Weights of a small transformer language model.
Size: width 160, 5 heads of 32, vocabulary 2048, 2.23M parameters.
Architecture: LayerNorm before each block, learned positions, biases, tied embeddings.
Training: a variant of Muon for these matrices, 113M tokens.
Each number is 128 + 32 x the weight over its row's rms, rounded and kept within 0 to 255. Layers, rows and columns count from 0. Numbers have three digits each. The size before them is the row's rms in percent of the matrix's.

# layer 2 MLP down (transposed), 320x160, rms 0.0716, rows 259-302, columns 0-159
099:112087143108154101182166157110116125208105125123156116114121136132136074105136127141115070160150114178157164125074146128133105082142131137167156165160091118131092128138121091171158090124143144108078142094177120072135126104142081081120077127095148076140143151199114149187159198150083067110103157106108102095122075113106062097139114155097101101136126109129159047130183128102107134113100103121144156120187061167158112133107121133116147167106185156116217088140143151140210133152149158
107:126139134083087142107095131184111141110045145115078150116090121121126117158101062191129126126116116181153088137149051138121124101158149121202123121148141091164140156127152103117125176086118120087101071118164121138170166081092129178142100104165151111133149172095126129114139182111088184079114066168169132075147073147166168200133174156097081158164138121125117173128193081139147099143158108142199116116134113100119123195110102110129084135137099077131160118102112111132163191121102145
105:085111121175101130086112120219154111135192099138163133128127162154089121137104136090097119193151168056118118169151135128116092114164122102191112106077134102150132160074144186128181127110138108101153088139115113136087074100073131137103170166155158131157127148150120144141179135109087177122072144118102123136087159137112093085107185114148159092149134078150077148140109155111138147095107073172090139136091159148115158157182082153112136131170089173139207168111102086118125089161061075
105:099135142169070145136097159157158119098114130129146133078161122105166130160141159103134163164155119164036181110144090132130113087112118063109130155081092198077109143155160167100155124168121164104100103106129132190103089113135168081146147165127123168081065153079101124173144123093084167143076146131134129186155085061094105163166134160177099138092088149057115139117157142144148124150083096100118151082138113168128125099107200182145173127156154073166121115083116146093156113111144156
097:134142140137107179139157149130130140165167189161083137092082069127131132159094096146150195147183104117129136151083092144142165171127176084106108139138105094126128072113144135110131081095156158155054130073162090128139153206143109095117137128111098149118131125154134119136152177098162139143143087142089099127048128186171119109116106160145146143051106126069044127118164098133155146153140072096126095149116122138180156084155099070134149147179133166178157177095071161141086100168119127
097:185156121083194151107141114124153132121103177159108166128060114159195162097154109146110122140093134157108112114127161100141110117175129149079143160191165104173107144110102129099119174106156154127070099122088118103167145172194099074124120092042122111121100140092152088142161147062152160147090064128146174157189141135151070106105233114133183136126136158052103119151142141129129104142122112141127206126157145120145159073092134139145109126107093136073116101107106087130118109119130100
093:133157123154123134164118146082097130123116116147226167167051125090132110049121092151106112136120129134113190156120166084117125164121065091101131107113097211148184083143131163090083135088080160218106129142111116147171130162135174185166183092143144132113104151115083144092104120124123143114083096141113088149144171128119124183157098140135101173110098142081125116174132108088146119100120171140122175187111138091136173159161128174091120117143139072129071068106122102123125167128136082
103:176074164116128161152108061129115108107117096177117141083082126130166132172148138108111120125137131169134113087079107099133140079199116143178143156055129073115127148125116151096136165080137105109154074119160160136135118103098138132159118091097099135159045114149176107169187113185111196115201119086142156137130135219100122137132159179150136178106109114146078192148112111089089096140099107137165175124177088130087114128187107116149174098115092111133131138088069126132103160139119162
093:136145132145179115134095095157076136121166124158092097125098131140111152119164142097161125149222125116097156140095177124144176163186097128088154151139144115098129154108114128169140118152084063106077196111132145149146090156139090083133176102116200135091180083133124138115115120172157155103119064131138068143136143099160159065075141175121127190107102121134140131105062149110092113093151136173082133138065165142145116140135125085160109119100205116175136136147139157073052091124143066
093:076129132156121155086136098085106129149115115104166140127169069170102084047130101108074137174109095082095154143090138144087133160100125124160135097124127081168121116165169205101182136112134087143132136149152087119119129102096091126151081133122139143158178070180127197147151129136115118149148206143189167178146133097155086157108120147175126057153121131153136104088125105065111134156159134093022178105142156110130162124101128115128146135067125124119079157105102165180141158163157156
102:152131154099174110193149099138125117097146126140065103133159110064191143134158125147115125152139113136093108092192157056168128106135082101146115153106140118113081112048121157118115077145150095137161030166110107104081118151144084158128123164099149112100086137156161146119111122143169111153120122132129169133084133162167067140118140152108073112170163108122105076141108136099120098110152172065179107211130065103116125152156164096160127143171146114169206124178170111106136176135082146
098:134084129179076124103115084151132142058098091150132146128196154096139092138178101127151115130171112180103158135144102148156097048163139091128151148123110149155095119108091150138192121072141132127177117116067160138133096091113123184081137162082138186163154140096135118092162135154129156145144121100096147127142106144109126128158120173143132141124085115138091061108150066033145116100141126142118127099112067168142094216162158161136122186094146119091203165103152178126125160083101167
108:132144109124125137141162150159204146135169134133149144163141184102122115122154198167068163055144130101113166150055089113130118139185071115074064126149116129179152132152151127114186136114183129156099114117100073131150110133152113123139096169129145117141076155127135120115124055158116162133096084189106167152106125188198049120074118155098110076121110083081109180124113155145087160096132141064144123109085154165159103112126151136106151150181152141160082094066122136123122114091139126
097:116179175160132147096122159149112134086150144137108109133135147110105103165155062123140124073166118140174107162166096147147115063178147156130111181161150170131108045145136153190109109123142146092098117071152101168159145083159115077116089152087190150159101069124076104165123082126155137149080162156139085071118121131167112163123146092078175163147165131164174106133122108110111136071179133163093167097130089123147102059078165065129099120191111131101164151130105101172144094124156103
098:131120141075102103111168062177131079135142145132156122155173101186098173164128114064095093114078128107074124147095106155189132179118087122139153126127079159158124109117123069048173155128110179135139103145152148136082140133124101144087132082165116103143163061145082120152137156133108105075085151125164103109144144127128148176131090179131109141119092143161134142057170103097116111228096160112089137123112093141131113120120207152137176137145196142147110183111166128172137155119073099
105:095177119119121199132147172088123150072076127163080183186102099142158123089134123145138099154129093144181095110155151121154119139101132080154195104093156144126091154072120117120072181138141116123099174095132127106082154099113150100105048178101108145100164101112078107165117129118150081124120116082098140146134131145175102118200109136164109119090167167109212166111094146173128105111156151090134084185150124102153170161128198088097092096100093147119101137125169107166176090109106162
108:122131085125135192138089121185136134135094157134110208129154114090156113155172110122148156129053160132090143160136105037172073069164126123102139158138181152139176175112106146149202125107121117145112102198125097166122109086089179134130144084142147166131100121207186144122059159102155082124134090071151140183119116134150142116124063127122089123062123140118108135118081102116143068113114124125142122124094158091117135149142190145090127139124106154200139075155100134091136132104106142
089:111135125144181156107141128089143125196158124105122175117170151165126069098108134099147121144078104106124121107107147158116157083160125152110131106099224139056093148164111176098155109090112144098126090109104116152106179173133143120137117154159150039129099137115198081033169114132091131164167084106156104097125132149130134115136112075158153119190139129110096121141098119078101098147153139133132180109113143067088129196166152145188063119101152181163182115109122138193114123142111106
098:132106122087185150145159185076135080147117091114105151117110141108131158119160121092062076124101198128074127096086143107090181101094154112165138104183125105131168131107145130123157163133161099179096100231107100178147126179064166143187125078168116179112137103101130098143117129173101128116125086105185128175105134112156147139150109166130138091183094159133128096021138111169128138124147208133099133120127115104135081132142174151155124129144156123104122136116145150068101083142146087
090:098133118109126140241137061117161086138145108183196144165182118142077123126186129087140112113119091135137152196099159126119142112101103098144150115163041149139156126149126116042118140135098123129117086122150077162108146160128104111092121101132085116170063194165102158129195125177128102166071109103092177136163098093141214116128099114121115161145091118140127172129109088147163130135103111108160095141127117090145117169094145151104084201134112176134112135140101105134154109085143125
100:162128151126084128111098141097144167132128110157148132124081124150141115116119131111149100087165150102157154167062135154091122107085075089140169216214066170118104096157121120094157124099130154157151122131149134115136153127140166140101126138135087077111125171114086117059108137139173124113123119151116103134122115130094092166156162167156123209183110103105149110175126085163212131109138096173115173106194151147098041090112121086140057109151097158175127109150131080106084119145166062
089:127115105093125116095088097118111099115134118134130139086128148158148129136083152169079139114088139104140120065094144136165142106137068191097172132117168052080168073129131129082092173107169117143147085155174179081102100148130130176137200102154087120093178142132096120072113104148110145162115139187147101081092127130125084129150123172169140064220087104110144170121135133203086083146090135137163108108091084147168128119140115143121191128150132129117130138161187124149140168079176173
098:178122125120168152167126123130109093085178186099107185081093111146141124156139100064102189172124141130147157209168073142158191075098140140092164099101167087111177137133082124114126086143119149153123045127081128156122132154136100053124136207151118117166103089135080152134160157170152122111174131113133090101163125098129131159146119103102142156110099094072147170100111088118075187063151174106103145131100157135169139111156118119181139053105140123104133142128121091106167121117158121
092:136175130073100095108133114068131131137167136123130105092085131088159134137144115160081153078170114118110120163108134117115165132110192140081162106128135101122139155162119124074164170118155150110126100130093171122114161130099116130127166112182079170071142150132100123181127155075079136184191157143105153167132144124055087115101175158056221144123097147167166101156095095100126136152133110089135175138068086148134092119130106163159126136171209100125050108161170164147098148086151097
094:130078098142124129063104172193111117116183157091110104190163134125112135065101183158138143095057128112107220087134145075147122120131160128131124086082149124141146141117100097097093134149165149128111093148122109081177167150135166187203117172137192124093083136090127144105120125113134140172095136154103114140153115177155100087088204094094111105101189135163136161114109127133083096176124166156154141140098147044110107126177101139128137155147098103097106119058115153148154108136098161
108:168147150118152097073124085053176034140113094077116167126078111100116157189057138139049117158140136155125125107136082068162072164118150157160133144074140121151128150123135137119126107147122082102085137106163126120109135082164131143135096121127139146140120192073129086184158112143120155154104175118185166114142122169157107135130134111122092091170124105170128145132112095114156097135207175114139129145072117208169104185063143133145141167184098103079150160109140151116164129136128122
103:107122157102139086149141109154115161098101092151179152149099183194152156147082153077134117154095097114149134087177094110142112137132119098138135129128156079082096156158211088127125108128144136092038087113084167109173113146085137138108152082158116105124118127102138121172122115112000141148170111103114133077186140131136171105136094116175114116145143130174138123127181117147052143114120099111175168131079119094152201154132112139105184108097164156139156147076142169132154120119157113
114:138079047086126109114130126127185147146083131150157179106133137168135120143119156137104130108119200086092175138147133098149124197090128108128152095165097104097118055118106192158131089188115104119175171154107110127175164140148079129112155086118145166188072090108126152070124161111140110084145127112131118178094153157150151075073189115101120109165076181134153165128134127155108131104137110170095122116104146126170182151051128152120157116071164110120102101059155112153154105195126135
100:095149120138193164170150133149139113129100107135095180096153165108117100117100133135136089135160149135145098167211059184097162143142142136108088126124096086126154176114136113114089145145076130104093084060151191147131164111149158158127129127110100173138127109169131100102057149078145083122124162097094094194199115157071133117161156164118138108119120110159134134124114129092118096047154117176150185122136119169111107166065181089097150149168119160106124187146135096148129133139113030
105:116085133104113114153096100109179122089100145093160207118085173115137130117100131116136110173131070122094087097141146141082125135086124135096103165133138093088081176167180166129099136143126183100105211120157124137074113131146136111145151157148137171100096156115133088123144163117123113156123160130089087113157138087148137061156064182135078148136157115136191124146080061144216097148120082131113150137164176095169100145129168095139092089162153103106104175152087194177094137090172155
096:174122143148125129142098093188112089137106126107149108148150090127114166142161113116083166153129153129181150165149134098121144193132106082125158129155119152108195125171127137143164134084058106093115179123144138191108166139169152052115095096082053204147098157145166128079107141106137121072170137176168134165120162112098095158086086134156153130096055150114132151166135127155130089153105128100085076058136144104196095089093110115115138121170110112107101154164173084092138104155170081
105:136117067167117138108142134088069129135109144135108078152083101121122086118107151161117112143170194129146106094123109071092168123136100146122145101154164104133122170138141122188145177123071169144165165175116092086097115125152159143111132167160155154115055219179106143169114117115134146231154107120188075171049148123106120118120083111154130172112194133106053107089103098098121095099151136119092159099133094090111163175105133145146093123101143156117138115124106080169131145124188146
103:158112106143138173105142094085181134076104140087152127108132085107143125145171090108063117098133147121127107142126093149123112210108142135085127174097160132164116137157107125093168108165131113176114136168116152145077126138109131110159079065139168183143134172056130133179056130155095158121093098127092111097175108157126158148175109191121133107187093128064149177166119140103074150152179127200100116092142169189146102075075170117148122142125077093156121104098177167139118144081110108
098:177157102124108112123121075198154077146141088145123066172147120106081070059118165144138129122125169100159057106171117102120067109181119115117115149095184140085096135162086105130081120135206159103167180116140102118123117135111145128160149134203093093119164198151133055191137150095132159195126149147151135098153080148152133116103072099132136148060141104108128121164101116130092148119151149093156120112145127104105123135108170102156123173154155162109200107079115138087167142103094130
110:160159108157082177119145122108185100119128151133190147183122089092172159113087092129168097134127166078140150095121081085137115133094134130145077016167139181149114130162081082119143087143198127080130086132124158106102162070076102145103118141112126141146099133108146158118084130091115112142108129115124217155145153094120105104125168162089152143082180167117124127183148131089105153082113169176119142146188101102085147132140099123132152146186130160127091106077064167153142120135175159
108:164144097132082174177108157125069151109159172224102097146110117073072132143124106151090141118136133181140132102174117122167129172107182110096124140182111124090124118157119144160125076138159111167106174129113132114140120109075110110165119086082151174134157141134050178169059164128137088077133146120147110159121132110142146139115182081119096150123180196140074139105146124147159175054078171109074152079132112135120099201135174106110108091127095097130087094112143133137101098169154141
095:127157131075087122175091125140144107177107105139094179119119113158118068151141147101108121156099115168103097114105152067172179100134107065086137105052140141112163159143200119081120165129145172120099163196142124138124166136105151147189116082175098100086106104143111166098065139138126082113151185166172139057123120184131134166101146115149158066062132114148095082116153098123102133117115138156145124185171125085078103164102160119101150151163167072136164115171105126134129136100183162
092:124152137145152110121186192110115123120115169089156148171128145122158133140153145120186210106141160120153123096102115145145130129141168103080091041160119162106103145111081091121105139120155173031129114126089140142120150106158101091176154078142111123113219125128163151122137142138145131082113130091174103115039092126129143182088166089136101093138145152102155150151060092171103171164075106156091097125181123120111155145128122215119109084127184095175122150144135090118117140126079108
099:121106186114109122086145164153149091173133145126115172112074096152114167187090167136157105106123118117090134094163121139208139126102095106094115135104192128114118122126089144182114129120114140132114124106182140107105051117143140182104117062246142113061104112103111151135086067150169105097076140107140163145110103143143133124091095111174173168196124126201090140100078124131134075169174130153165146171122056123114115079159103103125126097141176108141163169164111129134122119109140114
094:062123084132145126085128144105140156107072117107110137103124121148146125177121173146128143104168088057089114134087134080120155146075147097136143094096091104101101166178151110095194123154116125125193054117115130160157126140092145129153162173223096150157140106094177148104158105191131133129137112113163081122124074146170153114133108152146130179178125187177087173147098121159182134135062145113126118078155155099108106082128113164094124173099151103130128102205166074140118090148155079
100:135153119130107076094120079106154106085183072125139157139153141107071079122046108091117088129113152138115080116166129113155120172129131124168168080167118066165164115107138055170120115113136121157192111144106139100125089195165145171142129104127180130134092128112075097191137098119125167154121140082143122131175135111069116114145129143134163053137166112101103195178114113178090150108142133097134188120086111160120159120109127191130126165190099179136093140089136074127167135134185169
092:075153115122097107177127151100090090115065135101101121095195118133135099156057131074092133085123153130149106078093100164136121086157126136174127158083144126082099088159111148084167109124096076198097136175133144123110183128131141130156141101153142139143119091104114179108131084110084109164156147058153102171158169144116126093151119136162119127097197123106134124146131118178176090137095153114107151091083095117153119171172148124131115205109134205173135139106108184172145164094207175
105:117112102121172117095107083149089139157116127126123086105171056105108197111116093151082145115108137161165137138120140083086119170102127178110085140158103112110157118113152092123119161191161115125100149101170110140141140125073152172103152072076141128128105044136118105081154128133171111157142135104115168180098120105192140169156132112075117128142090142109160117085160151141128133146059076169093096138179114092140121126183130118094181172160174173174108190166146190147140105030121145
102:159147138083088094096160079125108128088116117145129093110142150066117097155155141181197126105111121109104087075165160134160180099131155119154130110136177062127152177102191163112139125142203164129101125131082130154195182093160155137119142163157156166129098176088126162157130084115108126114129129149121114188118100117152057106152118103075179136146148061134148176050114081129146075162116104107095162056153134163173149086119053117148131124131138123112154134140121097073124095164114129
# layer 2 MLP up, 320x160, rms 0.0788, rows 260-303, columns 0-159
102:106088097089139132142129196103112154167164170117174123150088142131125100101170147089104149161161085118146104193074150128108101134137131149065052139140095124123075130140121058136081093123138084133134139156130129167102172128137147155096152080196175166094097207200145150123176114165113127207070117127174106152205082175125117093109131133120103125098091074142131121134110111100159124104133104069102123132102128101133167144145110080113155146192090128156121097137166159128162147162174155
096:165130130141122142178084149123131110120153197167077169126110132149134108078133115140172123141052192111094161096165149139110167135130122098076099090151148134137095100103072094144098136111121096095118216220112121125145096151085185107117127109170093090167118185166100085110100139117159088114072138142168081157146150120109131146125121124134138091139100113113177103146184138084133087111167138163195100079099072087145088145166172105142161084170160112142111117115175201122167151115143127
109:134125133111087100090086117097125094078164162117193127125141105146138171138104119169112208110185104096119077107138084098159135104112104116137113152136177123096108171178083134146075168064149106127068060146177136192125135122149116119154123126143113109079165188101154116148123132151203165148121172101137114159138121175129148173153064173119123183130122123145069160112113137131054154095134091139157123111125207159179081131093142122134115095135117107161153132137140146098172102116093038
101:163103167162084121121136152133144115151063018127211136150091122078151112097185131110149154139146085147124147089152158129163140113145085141117163151141138111137182121116121118145076059170181156107116156112106092110100193133103151166117122126164158096119130195144124189118180106133146129175120123175173067039128138108149106130111117112121159148076137095118131168122108104165094090117110129107221152119111110123102078087173132090153126156136109089095180079117107096129098155132165140
099:135105171186150067135151133155090129124138101040166133162123118090125086100119104143182126141114116069169170097158153132120124117132112091134088178126196127112112188091158058182141136169167084154102070120125144168156148113094135124104109092148102138142157073163114165107126170165117154147126119091150101120108067120187140132131136095148135137066128167131196172084127205098193094073098141067124086122116161128186115128154110134110187152152096094134126123129125141095121112092188103
098:123109155167077145104135080104105142144029184161114179141142092136147109062157134142111128164177143093152101096080103123151113101081165177156150164167130133141068114079152101150114087113188143097119157127110124123075196163143113200161112188115102153137185112097159199131156103150103108142117164144141111069116114135126116145118127124192153139169132201136094158113149102141121119124152099095167093135145095101196075104131099148095135095102133084123059128109136153108083156176114109
098:095090116129119099112166160122166152136128150156099137105100172162178169142128164137165167118100146130146116089126117111162150145184139107121078114124127150128131061124133134066091088188155123157072149141119106137127095101110169073155164089059090099146198161135142149115197203129184159151164119099048159134131102054112122126108114121121148134152081170195163114116108129109117132121078134033138119080136123142149134145135107106115195128119133129102074133138066149144162124166046118
089:129165117192105201100160168092165142091185129123123114164084151159136163100072158156102116152071101158173124163082100099165120138209205199086145144143111132202131077142152125099115101120110111144101125130106161105055128110127168125123107162090104125116117109125092168177147107098126128087146081140122136155150153113128114066192120150132110115140148130086216106126102130125136067113057115108102120174115083154164127117112101170169120173118140124103145113118164124125076111085155072
101:158097195132149118096149148145164169106124118192161080163186127103101170144154169118107098092198108098076094124138131086193139128134178120102177153166121105107143160195122103123085088163125130133089143128109098177089201107150134138185082101122155156163098168103113122133129120096175107120097110111100080140108174124168119126138076109112145161170165187110157152123072098119141134100101124083107119118106145090107101142126129161072087189129103138136161150182123093095089078123125029
097:109080167124109132125086163111103155146094123143156154148130134231102122155080104116114153074101105103163118173090084174086161170154141092075090156146139162140112105157156173155133115137099135090107177118145164160164170124149141124136081061125105148130095137143138126101140081119104135103085143049131168140141162098082192135124113142110212155162124145068194121157134099171142101176161105124093109086092158164158123106060088113153139131071159121077069136109108117139119111092188107
099:114138139074104097140149137115143116117166106099159113174096111138173169144124159159133085158138129100087049179115171149150074176130143107122116120130129150078199155148130132132088086101155142103132154163158160102166133084160089111164128110130118123156192123180109147121117135075094077207167131222155101098150139094151119143062116103093158139143148150104082106118145097142119086055151182109131077145133138098136076105121162077098094117079164119178064116161140138085151152135157066
110:193143138141174094141087128078085144099095173090137137144174133152136125139127053102126156179134099125056099092174133109132120202108147091116122109154126147130068103101107080173087129147134142111170113177166162060180129116161147142054118124111172152164172134049127196160150131175125113109167120100167143166205158134138174131182136087143143150119147112149141088156139089066162077152134087112112081148164106115113147086091109145117107115107105119112154156098103120141087069139148113
091:150104085091053104153110130224179096170157109122123149053135155140194159158121118094134147150162138077071117110106120124118129138139075097191199167093149096143159144167145141168133156086147123131159115102135146120104152104095064102121104123126081163162140127114147136086152132132110102174162117087132115147084086127116147119119120160169127177080129081122031124132178125131078153172125132128090112116164051107133118167146123166113127094111126113143095134113116102153157220166155079
093:135128131161090103154092148209115101157140083140111117197149194155160159131182167107132121133094113184103113136131126174130099102150051118111133188163132063143110090177095147156153168146179130092105102174124107120097169157093082124073180157112142157139161134140136123141079129093136098115117113070107133102122132147161137138144139111130117121137149127107153094134095092069156164145177159020115133132095206117142163132129103160141145089065186110123110089107119092104134067103128061
104:127049112115133100113147075123139133117124123084197111164146162181089116135241136147175064168131147158044085151080123108175133150108092142121061128111085151164144073106152082167125147099138144102160155148162131150157139106128096183125161125123069078204111159112182125094086142183132150143156120132074114145126121145156184141109127172119144129134131122133084141134170141111105106101138185083157104157132172137083115109138103156126092100083123143087104120125135063096154129109100173
103:177123126217118153128089114152136157077113185109166092113113072129124102130147113127166145149108214104095073106134189160092119144117097141169090177151179181153100131177141189095136148134123125128135155112103115091111141106081093171179144179076143121130141120144121169134089087140122159133110116081127125090117111112090143119109108108091125188158158121143072104149143129170171124185140186115119087186136077139110164083111107108200137163095133106111125120050130108092065078165154103
097:106166102141162122051129111161140089099189111133150097109061107144116135140153090100167134173091144155118100118121151128146094119127114150163160065141091115189166126121202142061162165181137176108141153129134081178121101143126118153141109166164081146153149169092106072174075072116124135157126092132130134090137156100137091091041122165119125119182087079142148139150131090145129118214143160129111086137057156171088102124081138079137109132125138149113107065178109119094127124134169163
099:122102123189127112155159135098141166056203134140116147039121122137146100152105156129126148167110103069113125225184156121160159117165144172131086138124139156082082159137123138096126123153104116141118146124104121131100137151147145158158172136097142147091104105129124115076082090140208153135141130085116160151053154127146084116080104167121138138092138166078094123104141155069154180071088144108127134148134103131160163170119129165113089143206099114227105075099160098143122097126120097
085:120135124205093200081137093149173090156157207123092150097137124091144079140144096148102076136088117086090157108161160148179127134093166128152119100118135103131067183120114116124162128109111171124138098126115124103086104111057097085159058117127143158138107142093169090119110104151156206049114084098132128165169124103157109102194157191070180100191139123157129123142113172125161110121121134102179143142171145165089147108158158172137149107090149138091146123170105154126152115129091161
102:118115156098172151067158175112123110137153055169155146126160155082136132142115125144129201169174114108159104123113099092109117156194158126100093158174168108166152098153123148088086085078121147170089143150104133097101125193044128153186188114149106169133147108121122103128139155166117120082082113089101158100177143138114125136105146123107086066066094130184157123081147054125062123171183111158114122144117121152116170129138149122124161152068084053108108172138146152107117152128110117
092:171114080146165132079173110173066137095184141094102139096156131136140139079142072188173077132102089082149153204145103185173141132117072110097128121106105147123092140084160170151145168104102181123203179101125082109089092114170101154104137109133136160106142133129115169157109099182112126093117152172161157123160114106101161091116091096115122105207078127148169158126121146106113164174113110083097238107139127115108173140154122116081125122103141094111114117065130141133131132166099129
102:204133158147087131180129082034158127110184136095163136130130098143112078169121093128113144092145094093123093134124086119102166138133141153109144119130120182123093112150147118112126140122128198128092102149125086141127111136133191088133134078142170186136055173150148100153152118167106142110180087186111104106142130095127062161115123129081125161101166113115185089138199148146133090098089075104175064173106162138120092079121140140157139163167190177118149058145124129118091177130096117
092:135088122207183176106119133145083157085146109120146151131117116161126104089163126124180141127176158097085091122140171177090075133140100129108096132122105139174162177149133141153083101110116064136174099176104111155180153099164095126157077151127200148119110116151135174144124168124129075100088148141105199133178078107172127150122171107114145085112120217112132103151110177135124123187136124107123103087107153074124116116117114169126070071087120146084087060130076129094175124114130176
093:116091127140126090148148073129131173122090141168131133055143126122161110160142103111131149207153121203097056165203124118160096175120122153118186092112098173143124138121084085144096110115106091161153145091136165179131149121176093209054138112123070123106090112100140108126145124125111147084171140107137153138164061089078090104149111182084096161131093110124141148139125114129179123152151191114140131128203103201159144112178139159107078106096152142114123079103153129100163118108108130
106:126167135143129089132106149144145074165118162085138132120127109124145157074174087098160100134158168164107162100113081127143157169096085128154162095087175142131131094069128206138081121130097121079195172135168104130127142110150160114156069201130148128224179160098154098151110161153102048168120098091187109146124144142158136154146079149117104142122146125096115077113130121082131130145113133137140154131160128151086163126083173080114083112133150103098122104062115200117073156114142061
111:146095186118060160206130128148150113145144104165174103144130098138097103048169111190127172148138125150157130099115180129147116164097144132209098131188051078144168075150133118135110094064136129145148133162131125134190131137126170112098081150116119171078084167088148125155088086122157145139131124153114114166134105076056122100112096139134050174158131170066133126144162134178092112127116165132082099137156114176105182089129117143149067096132119155118118154131131099097176122123112131
107:112132099154160159085101066103125095152155164112167119136119118105102172150080124106117145133117154089141126107097087131143142148109125199127135088177155144093161124086105107160133079155095093121103135131157131104056166149140078087150136113111113110095160123168140146117153110178131214098080140167181075071100182119167137144083141139127093138119127155119135146045111127117102091165117137188166166127106151094176062155065124093162206103166147166075152085162134182141115151081090127
095:100087105139168138168123132117155147153108126084149123109125159108100156170149118099168137155107105078209122149154164132134148144155111151168113080165074155158180127169076051132103094209078142129145130172121089190088131139085042137079092148150074153130178125140141148062189108149093125078104115094150124137162068085157142065141201140124115125135165159074148097153150134139128098136149138174073124102136130120051120125118148129099124139170167119109152166115121122079126145122129104
107:147148179108099144132154087088127135068166116147169076128146103073121130125187161124161157134105206137094085104142164092146111134128139069130163198189152140120105122166100123147148134098134099057107073173129077096115140136143080159106125130168124089084146164183111144112065144189096069090135158179096154114169108126143130184159152111129149127025090124174079132149125115177087173121158136132121114100153163158103132107144120187179087113102127136129146093119102083123178114122135127
102:173132139109121181179125164165122149158112157188165139116110145097149093102069149097091127095128092162136105117110096140092161178194127117122097108129129137190081082117133110130068108209104127155128148135143123114107103084123141135088101155126116148143157159108128063122101155124096156135102164145105172132077035204113069121156199148071116109151110110073140112092146199148120139118123122155162119163111115170085157103114132139153089103103100120197137090174108108121046188132131123
104:173120105150061122089103133091085183135108120134118098180100117151124055107140112122140119165156173110105129086145125086129104120156130143131121101154160198163128150167077087128156148150097139112076151156061164127164144061107110133154192091114064134119072163099089105070102165176189158145138158137125193129126148141154097145158150149084126157099127105179172128120157146062108076153113203140147131151125107102087083171143096123107160144185149103083149161169109107091154188123118128
099:134094111136164095110156148203145138159116124156074156140182095110099190125115133151135115163113085120112109067101121124169177149161072115173102141092153142129091138141136096160134115152083119101107134179130091224159145124130143148193088092133131040123099193142124135136153071109145136130126147117054170092097147119123112119147095089134089138146064139176116157121164194124080113155146144054086163129104121092105129150137154126138151161130184063197120115143091115098071128126165133
093:125109136130158161121160154133125124104147140069107165135090113176126185135120182139180114161117175114090096159089165167062127073140169155079135093131174151150099148089143102124141134147136116070082117131196157175112135133103143152131146125119137070131141122219112146100166139218076136146109160092125121113155093143109171026084107163146159114121099127144144112122144104071189155146122124133153119043075117105124111045135114136096130133124151108141110160095135156175151122056143121
098:163138092151119207091083124204090202146083142176102089136081117120109114215124143145136114148138128163112099131125095158143112153104108094102083080119120130099105132128135144111098107113113112124106137163140183103179123158121140134136173093074138062147150169117135107142115115110102104145140141078149165147094158094151090088137101153064148096168124161120142091134156129110186137138128145121097114147051201151149154169083204148158132130133083135102170152133103176158089130084040068
105:135196185168141120070184064157142137143196077122128142143127144140150138124133120152145109098091124125135086163144154057092106139158117131112131128075130086175117104101118100127103138134136118143145089133158103110103129150117075147161155107113086167094102115116222097113097116149178110117139089127207199110107122104109143123121092121119130090093130157162160194115051170052208139141145167168191122080141094173167084132068129092107122130145127108098170100129123150157128167098141120
101:175115138165042139106103123117121110182107090106129154150180098100059112136126097145130145095144111135171137071096121120160165107122111176101105172144064081100111103116128097163099096154172189113155182144053072094164100095105099087144113165154145163110085149084183143145107080124150178118085156169122135057095113135143146131130086153124088103146124187206121125110123135145090115121170133182144100136097152153139073169144103136100130109131168097179125181113125192157133109155138173
101:190109127162098147129149166118136133124121111113123206150110142157134150169125110108118167138187122157192079161109109157157112129136106087101072189097161102107115057180144173157154114100151095107082157150137174104082109097123159192133143081140145158144132109083181118155112137157166112135092109115094124107151126081140138177128120097067140099163085089104084167118162112093088158141144150115175105210094107142135095091141108142133135138111135049112080063128179102174164054119166148
094:099134132168051146136066154121146100154182120124061146148114075112161121103136118104045101128174082153117116147127102141121089124111082130140120102163102092142108164100185130167067100136163119163115105115195084084099149119167100113139136135134101114120143114149123083154112123138182113145158076120161143161171136114151218123158140111096107089098148155134122071150130162072149194155133178120228127110155168179088158056158149132100149139106165148136112098080105140117186108124160107
095:150176126099132133128142134130101115152171162128129133134117172132140086145106111082160094130102169138161124109112125094129111158125155130101143113160127123144134104092139125166137190127148126130059153152100167114123171068080097159127111103146194100134138168100073092131098111092129090138136066141154163191143143160114097198114080149091139157180116088106201124081175142058076093123146173112166199170067105151211170157145122129125134114113087062079124139130094149142114199074091160
109:113100153105139136118121147165170140110173131135163085156175093080132166146084137138128160094141157112119095069142106102181114152157124126099121065060131089157146142158113084124064133102111123102132150117143122025084160068060109103095170185144129097153169112123114147107154138156103100112104180121096145083136182165148098235160118124107135127110065103107121164150126179131134109127152134126130112113136151148153135101111171087092080161089206167140180145124128150132156122200132075
095:112146134125141135106151140123120159069090137188206072174121103105127100138140122126040154118070125088114119118134139120190140184148121085140136126147134094135109167098176107160112114112156117145147077092055071140160115111151144154111100114175146128159185134122125120109166184126136138127087145161161096086144151181134181119138140126120173121174194147163117072084107160143078182140098154142118117184185122130080140114098078099128073164123140074109099119158088103127172125101124031
113:123149135141124078079112138091133098094193132140172106134151140158127171095128214119148132160083109068128115169182095111075101158167144152098123134200148146104158107123157129185141093142158133135095112136134065107096179099071118121098122122121136133108089108156140132081139103076136195117166121203130214104082134114085130084172114087079109131105147165143108117140134110130096076101129124175188150109120071103137122079168095126185113146156157117127153115080192144114164149189145097
100:145174113066128125162100116156073146111165087118096065205164119108116151139177089100113183122072155116091181157148113122179100119138091174119135200133128052167080172114189125094113106049138143111139127114135116141127136101148087130158090149054122111079116089064146159120156138124149115089138146185120103158129089119116122173142092103121077163148139151133095138112133063150102191149134130102122164154092120164105185139165124175140078139126194114131125108123160085167081119134133108
093:081122137133086188129115095094097103163157137105169077118125117114103168063133117130064153129091129150131151151090112133119139169127149073146108111124129132111156201089149163142126130143073194090111109124135057112087158095151104117156124160131099142160157143077137142184157126068142180222126151162144142154097138164157105137100107117097114164124072177071144191094109157135110098168091173123066099145136165129083126161129177144111110123117179148064193098127113123131195149076107123